{
  "n_head": 2,
  "tie_embeddings": false,
  "extras": ["some layers without attention", "local attention windows", "shifted keys", "gated attention", "a norm on each head", "value embeddings", "an embedding shortcut", "skips across layers", "capped logits"],
  "init_std_o": 0.0,
  "init_std_up": 0.0491,
  "lr": 0.00267,
  "batch_tokens": [8192, 16384, 24576],
  "steps": 7083
}
Each number is 500 + 25 x the weight over its row's rms, rounded and kept within 0 to 999. Layers, rows and columns count from 0. Numbers have three digits each. The size before them is the row's rms in percent of the matrix's.

# q: layer 11 attention query, 128x128, rms 0.188, rows 106-127, columns 0-127
# k: layer 11 attention key, 128x128, rms 0.188, rows 106-127, columns 0-127
# v: layer 11 attention value, 128x128, rms 0.176, rows 64-66, columns 0-127
# o: layer 11 attention output (transposed), 128x128, rms 0.212, rows 64-65, columns 0-127
q106 092:497514514479466511509532512540495484520475503469482515518491526469536441509541504477548501510533508517462491486537476511491521532474523503484487517525481533510470489485450456480544481466470520523481489506486504425501491475465501484504479518518497511528535538523519466451496472502496500481435504504521504457490474492486501514534544489453501470500521509489504504464508529471534521489480
k106 081:461481523477504495472494441520462551517508481486532482531490497484522462562513489487513495533509539524523510480520493520506524509516473508475506510530481505542485504478491469506548503465515555486509507500487527492483517463486490496508523527539525493476510479526468497456518502489485481514499490496530542497493529457491579532526551503481477488498480490472504497512500504481548520449461
q107 100:469512498470494504528497467458497495546555502507518530516491525541542526516491519529475515501450485499512525470494526460522523522536497500529507507519481450480509495485558496495495494495476499517536474498538516528514544482498517532506509484488552471517507490490495502454501507496496469512539483538478510507559531535485487484448507508544553530466479501512533473482522481497475467493503
k107 098:532484447507485496505477508508514422501479485490475494506466527532467498508476500491481476505493498526474480486545481478537491498465508558535499519498440495509500517520494456486487496532556536482533502481501482519531511502470467503475500505473516512500511487495556496476499511527505503487553524506487470461547508494510433477492544502486486484520472477526509520528500528555500484512497
q108 104:505522517510464490482492497539496507547524518528506525487540458486482530505522479534479510486553471449500500510478506461481476480488521523468468507477555443545497524513484490475503488502508522495478496490497495494495498516478512502488512514478477527548445542501524502488498520513496502542495521545469478523502443524523468473501498483503475520519485414502486498522514529489511495532549
k108 111:495510506481503511465551487466530468501496504476504505502529514427494498489522507469508496524523514472532526487515491507482533490503517445463472507483468458523500501528529526529475496503524525485520502506519491481507452474492466477504532470444484512476519475546512598512526491490479454511487506467445472484505505482501529487508524514511503466491507499518502504533506465486525544518504
q109 102:507499454488514454514479498510456485462499494488497485481503461540563497493444516504542497499513549521496456532521459523495490539481464515492490519495500502501540506511495519510493506477551499487516500521498512553500471565523523553503516491506498487485496492479487508529455477485495553502496512475498529458488553480489518506476463461534498521538500528465486494491494501517501475535531
k109 090:461534527474541509529480523499493493488500498473526490493477509468502479464485530486554503539511503496496523513475504512494472533481492476474479480474509478542542521497522506467474467492451486508486490545494493519520452524543533528531508501515553485498476505479493497507476487460545527495504543507491480540464525480537525479508447509541515541516504495502453486501503494542444515518477
q110 103:492521514518494529482536460445514482543552470532485502531472533500515535489525487523489507521457499486501563470508505494525517488530495490521520513476471488485491475495537522503463526527493512503540467493477491500505563430496517469511521474478534498495497502523508496494542523497512491490504482517493475514518490551464461502513537522493547492478508520504545516513551453508518502477505
k110 091:535491448547494480489500482511538485502480501508480505497485529539533513503508489491478473478470465520493461493522506483536510504481479517528532522506518536469503452515494464535515518530520539493512465459509501530521559527515486489479474497480468522472507505479527488480523528554495480496551487473503495474523488507479427495496513489473517470506459494477505486509534507493555458505545
q111 084:489509516494501442496458493536482506512490468506492500485490490482484481504526505512448549472523457525498489538462473510482538471499474505472503451482541502537481535507446512477535475471486465521485506528536479497476482546484504486433472492534474479507544481461477520550468499531511470506509533513514524495515509472473501490472503487501525465498530528534501497474467510502489513499477
k111 076:449486543526485509517479512519473463521526481505470473535471479473492504512506488522497519514491518503505471484480530517465520509463489490477511525547471514566460494476482457497543458487469446501483519532520490526526496475489534465521528536522500497505524460482493542466499486452532484450489487501492486512507510472480519514555522472494518497495516517502508504463447498507539507497476
q112 091:479486497503518455506449488537474513470443493487504481497504453536465468523497542437487488527522490517508467531489453526504516499488490491478490493504494522488512528488482517510535479465510527498486528502495502497516452562533485528502460496535454490473524480490473508533445517499506498501511547489498512444491549462523525498498478469488495497527513500502468500488467516553499498509484
k112 085:476519521522488530534483518506466521482500464516508476518500462483469504468509473542497530539537505512504498473462530528474452520490500520502469491525481514542527516449495534439470481481454460512487507543477510513521443508527498507518523512521507483506473516487498500503469507455559515492461539507516479521483546500537508520525471501532508531472522508528491498483478493524470530507485
q113 091:486499490438496510501536477525514488524498504483506508497531515500467468541498527438490484529543519484512501484461490481474495484520481522481504506532555500530494547530530487496482503469459531548538502480502503471517493514537480498530490500492463530504454506524474486468481487523487455499511493489508498483507490520524521496470477468473518511516478412518519480560498520513478486519535
k113 099:516482518479500474512547509502482480526489477475467468454528506470478475513497544511499508532564514553498496482460502489501460481518496493516471496500501488483509534495515581487465493485518453508501484510515511467454450499495486506522522476476504538524501494487518525533482513507501468519488551499499519497492523553541545518494478507488478510537485453524484498543503477544477490521489
q114 100:533503541533466522516507552499511517505526499510498503515518531478533486502500517458486480488530530514472507515529525495518479566501541493531513507517524528486447482517466487493528499519445508502543521476480484442509488455467481454509528509508542491474515515487527448444461539501496504444505492505481472490489500496526476493532519510470475497520526520504540509486508510486511503479469
k114 076:528514500501515490470510489507478567483499532482475512493541502465539479504517488521527510493522514466503541513500481495471492515508500526507485488555489505471450470458503461538499478494482494560516517463496506471458529477489461538495527513477500488492519479481431484497462529531468527500534472520515552468511492535484511540482496502520444504515509498488532511502473500473497489460512
q115 098:500503501474473492518496517511487513553474535467496504521531490479473466528515520501472514478539447551442463520470491522489543481491509493482478501504501514528456527480467455474555450482489460498475510519503515438476471513457519461480467532526494525500503496520517513502475483507509470505474520500539501484498514475505499491519530492496519479482527479527517491481439531476507506474477
k115 093:478479507482487489490504493509472512515484487495515489536500467487489506551519487534454498494512522511505511490513477505481520478539479491484500526562477501542440499479449482531540471501531508488511528491496524485485499470445526465505517521545516491523481498551497532450510496458514491463465455514513540490516549493508534466491550499510515494488507489509498484472462528448527517473483
q116 094:491515503490500506486580508499501538478527494524523518510502489498541505504523508482563456507524552552467511477518506480483465547492519474500470548542505470494509501506516473508469499508472532490508517469469554503480476498527482502566520546474524533510503506536553498491489531486490519495475520474481503499499499524525516538518512503494482527506496469478540500525501498477542505511537
k116 085:467521470449505478462540493489473524498507495508534519505526493511510470526520521499516475528522528480551567525498527492540505507518510486486461503487498478506488503497547522502443509524535530535486463477460492469493503489492499545529514479453530521470486515536471478540502496509475515556497505489496529504475516497502516508486491529531482503548507491476517486555550469509486537484510
q117 097:516509509498487543503538489465519455523510517529486505536516550452552515465515469533540490486501523459482528459486507490510508505531486491498521498497501498528474482498521495487474518513479476504527492515475491477508548409470522490520546516477534527511501534531476456510520470478497497456467483499487483546521478531508471498525516502489523505466492517484510484517531517449515494474485
k117 086:518480475476533440494490481525514499499493526497485502515489520525506501522477516493497452461520486488511517504502472473498519490529479509471562509508524491456462465510495444567512509493525569479506479473507518497481561502494499505436511512489527527502513467510514482500530499541466487482527473469506537472512502474460507499471520498456497466510452495480496497519508512478543468509495
q118 115:496527489540520498499503539499515531481502517517527478462486450497512513491507451529525480489457493532481468524535517498494436545461496455524491540478478463492527482521480496505459497499531512486462503517476532554474464560508492468540515549482472511519474506486532538528493497460483525529485496481492530501468488460511511491524468498518485489517509478470501501511500490494514502527535
k118 112:472533499466516497484526532467560508492511526494542516488514481497513496517495489473511493496491517453551525558514519518515539550504534468489448474482490476531493498529524536492476499507471524515473490470465484496499494509511497496540472495452484507488480509518495515549518470441486520555478461510473504548468509481533506485499467518532524506532539524510505494504522493458478505511500
q119 088:507502510462493532504508498459523473523460506447502512546480542461463504510514467486466482490492437486493509448461488531517513463510502482489512487475468504499460548493505481496506448496497484495508498498511456456483530446483519450473480518497489489502524522533500519513517474501519438496509496499512485511524492492542496468511508521480500453480516482541533483524466538518512520475490
k119 089:550481468540475491488477517496530498463498493523478485529495486509482520520475452524442488481507468502483473473489522468503514477510507519512506518537506533453460491483444494526524535490531511489471497484521498480459504504507510465489489545528460513544475561514509496472501511523493462484480479483518520470525504525508494465463523482440504480491493475512499484483473531453534456510491
q120 101:561487499520469473513398527462478472496501521517517500517522483560505502506476528510463522472495471488491495536486526496518502508518522516472505511521505481485493525499529490529527479510535504517485508480578484519517481511501473526448499486501493483511478495426491530473476516530495486510555509541504475491520480485485498472494491500490483513517495519493476489493491511562481466490479
k120 089:538495513538486525501470510509529443462495519495471505476534509466494525465489466526489475485464476504448514485537475522508464484485521540498523510521496502494501479493473505482503489542489473539524540495514473495497505520478476479495482540535499455541471514499541499522488482544502505446528498512503460485537479514527468510468514510501490488478523521543502538480441524530457493536511
q121 092:519514500495501503500497502490531490551515545483505504522483501480443501517494509522424501495516432503493508520445524491492537480539520520496520513501510496496475503519528488522507450508499485516485485464513529476478513491485497485446468509510518527487457496497534538468510536505492445524525525539529458559529493473503507476474522521485526492451513483543520492487461485520494497482475
k121 087:540464493523457517491506506492522474503522526504453509513518509494475536506497485523465477487504497501481470488503492483498511477537490523490484542560493513465473490506459476499512500569526485481529515463485494483501520485437528455527514510516486484531503508531541483484507501507458510465490468513492507489562478537525451484456535492486540491517496446542488492495469503484504466506527
q122 091:549523530513462498529504558474494529516502536512496530521531481490553486512475494552522514475519472486480493493503509497502497530518503493505477507500521496485463496505451496490534469507518478517492532572501493496457480483471507522501508522517527502507528504477523486497435552475491502531501548544494525463544515479523506504514528497504437496496541503541482499471505511460506511494465
k122 095:537473495464506491473485525498509496453526529515482520524526518490479507543526496497498506497532532418525560506518495504468506509509500495453508519577462476522474490468486475535474488521489512526511531519472462459475511477479494502481517521492531478483514501516460488465493457474463530504490466552475517479533490483495510486493538482507496494498487522486501517490463516466497536519476
q123 103:524485525496476506499515528505498527530495540491518549499476489505492494537539518490470502512542485547489493530520564486473520519480577483491477515515517472481481519484489465527524449509466521495481485485500549454498479498475476489514486504493538528478510497496548507459471526474474473557502523497490467501505516526503495521527556512449498505496476477502534498497484512486536540492516
k123 092:500470490487474481480509474475492506483488496483520498542517495481515505533522480529466479517480521481483502507577519481533511497510488525513487528495479492508469511494494484490510489545574545494486475458496511492533533477433486508514522521479498485474480527539524531493522503489496525515515476509492522493518501459511466488487528529510458505490509464506548529553496523462541573491516
q124 085:509476525484495522453583477495526532540521502505500505521494513474479510533551508485485477535520524524499532485481521512485502504478532529502476518509479476506477510494483489494482501517480502470488508481454539469492485463475494458518482542487529551504500483539539525492507540494518481530484527473475487525500491506523480539530546543491530485480482458511547521509481502500527528480557
k124 080:496487456501482479470534495471493540495469496494506516544574481501516524505522504507469456511506509507514512503509495485520506492532487502502486509456500522487464503488494508523479513510589530496468472444468516517502526501469513500521513492444481529485498501522468495539558507475513504540501475496494549497505508493507500467481510505505499511523499472475546509558514497491548549471530
q125 088:488520448498507535530489511473491458506461504490509460543555527464509487516500508473535468448467511482491480478482473516475542484532475513515537471493526511465493488507529481499533501493479477507509482484519474461510511491495529506456517490487500510468472556554454495497537457504498508451505471509529527498495526490521522486477468495516505500462490502493522479489490528458467484508446
k125 089:496530472514508491522495499540504482504496514502521491492480501497485489548458501473493505452506452507493470493484477450457501453528495517527507512529523510462526490507495492547512524481469459497530517513528491479441501488501523502460483505509520514528499481513507503458467497538483485455493521518547514486524497530537535488463463485496536502509493465528461471461522542509468439514461
q126 086:454498500492508477519511525562495547503477486512500479459523456509528452490500502484566499502518522539488497530514469497471446528474511495490491491493534496489499492527441500506481519508470513510454506506459499488516447571515487502539516549497468498483519506515496492528478524501507530489461515473491505462455531476506499533517502487499499490542514529473484536483502512472513506539504
k126 091:443508519485522494485533482514463539516506506500544486481498479468514462501530536487526520517537533487537529536481527522466527522494503440479472474503481497554523511497545491505507484470460480524474480508478510505491489486524489523525541492480504497478504471515449521524498500464517508533473510502505511527448543503508543544524479494555511531504538525485513503520522475513482535478491
q127 088:526496499494468509509486519500503480510511504522504522526466510459468507488535467540442522487464452492499517476488505507516518462514511504483515493479485445499457498474468502492541457499499468483497484506546452487477513462437515448451521517499505482519523526493503522492502495517496468483487496522498504564535461500495486469524527543478494466461509534493523465482499521481510504449484
k127 095:521488475524479482498469494510528495480482499516492495528487490499495532500479463515457481459463468484486471497528510504512516467492500542489536535528488527481454478514466459512547511515555529485476522463533518487497537506482508459490490559507491507514491533514537504463492492515483496481530447495503488495517465465488465475507544508442506458481505503494515503490473528468562467524514
v64 094:543471493510506521526494537521512511492492530454486503473500456491529470496479483487535485516472515500511450503543480544479501532528472492516526500558518527515510487500476517500494483493503484472447515512515494484508479497518547496524515459521502527496520485456489519541471486442509522513485531456504506502550520452514493532488477488457516483481509531470490491473461562475487495503456
o64 106:507537496510481518458500494506501500502529489525501469484480517470489595511518526509473525498533457485485542486489532448467534515501526544480498486514459476491466479493518467487513476515453475528523506496502507492505532529520474517454485497498530492499484515528504505487554495506496478505495523517519505479486486515486449517471510547476506493453515484483477512562530508518518546491544
v65 114:466471508498511508498512478526500504492481497469500478480564492517522487500537483486579494514508542490512459500560499482517503520482503509516548503497474573518471464491465507459538494519497514493516487494477503457502518502518529473497526513508507548493524526470462511483506502434523512519525504456497527474514501494493456492467511515539511484543514509486518497509460514466509517515457
o65 120:575562475517511502491521485490510511476527505548516522497484485475487526528477497524451486512526495477538526500489478506486493484534466468430481498477475457469488499497533473494546463481473459496532464514507491530514519471526460511521478480501488481516489498517508513484472502537466499526502502509485492529535527516480523533502524541479474546500523500488480534521493461541509487513513
v66 091:538498524543452509529441564477523530479471504468515541484471525519513530510517502496468467479461437476506460517528529472485440474494523531505497512464552504502495526494488482479510487469476498503460507504484506485492507529514466509514490501509504511517498522465494485497493532504477481538522495533505496480485485510512488522477485524482503518454497482545559501498452543478505485514498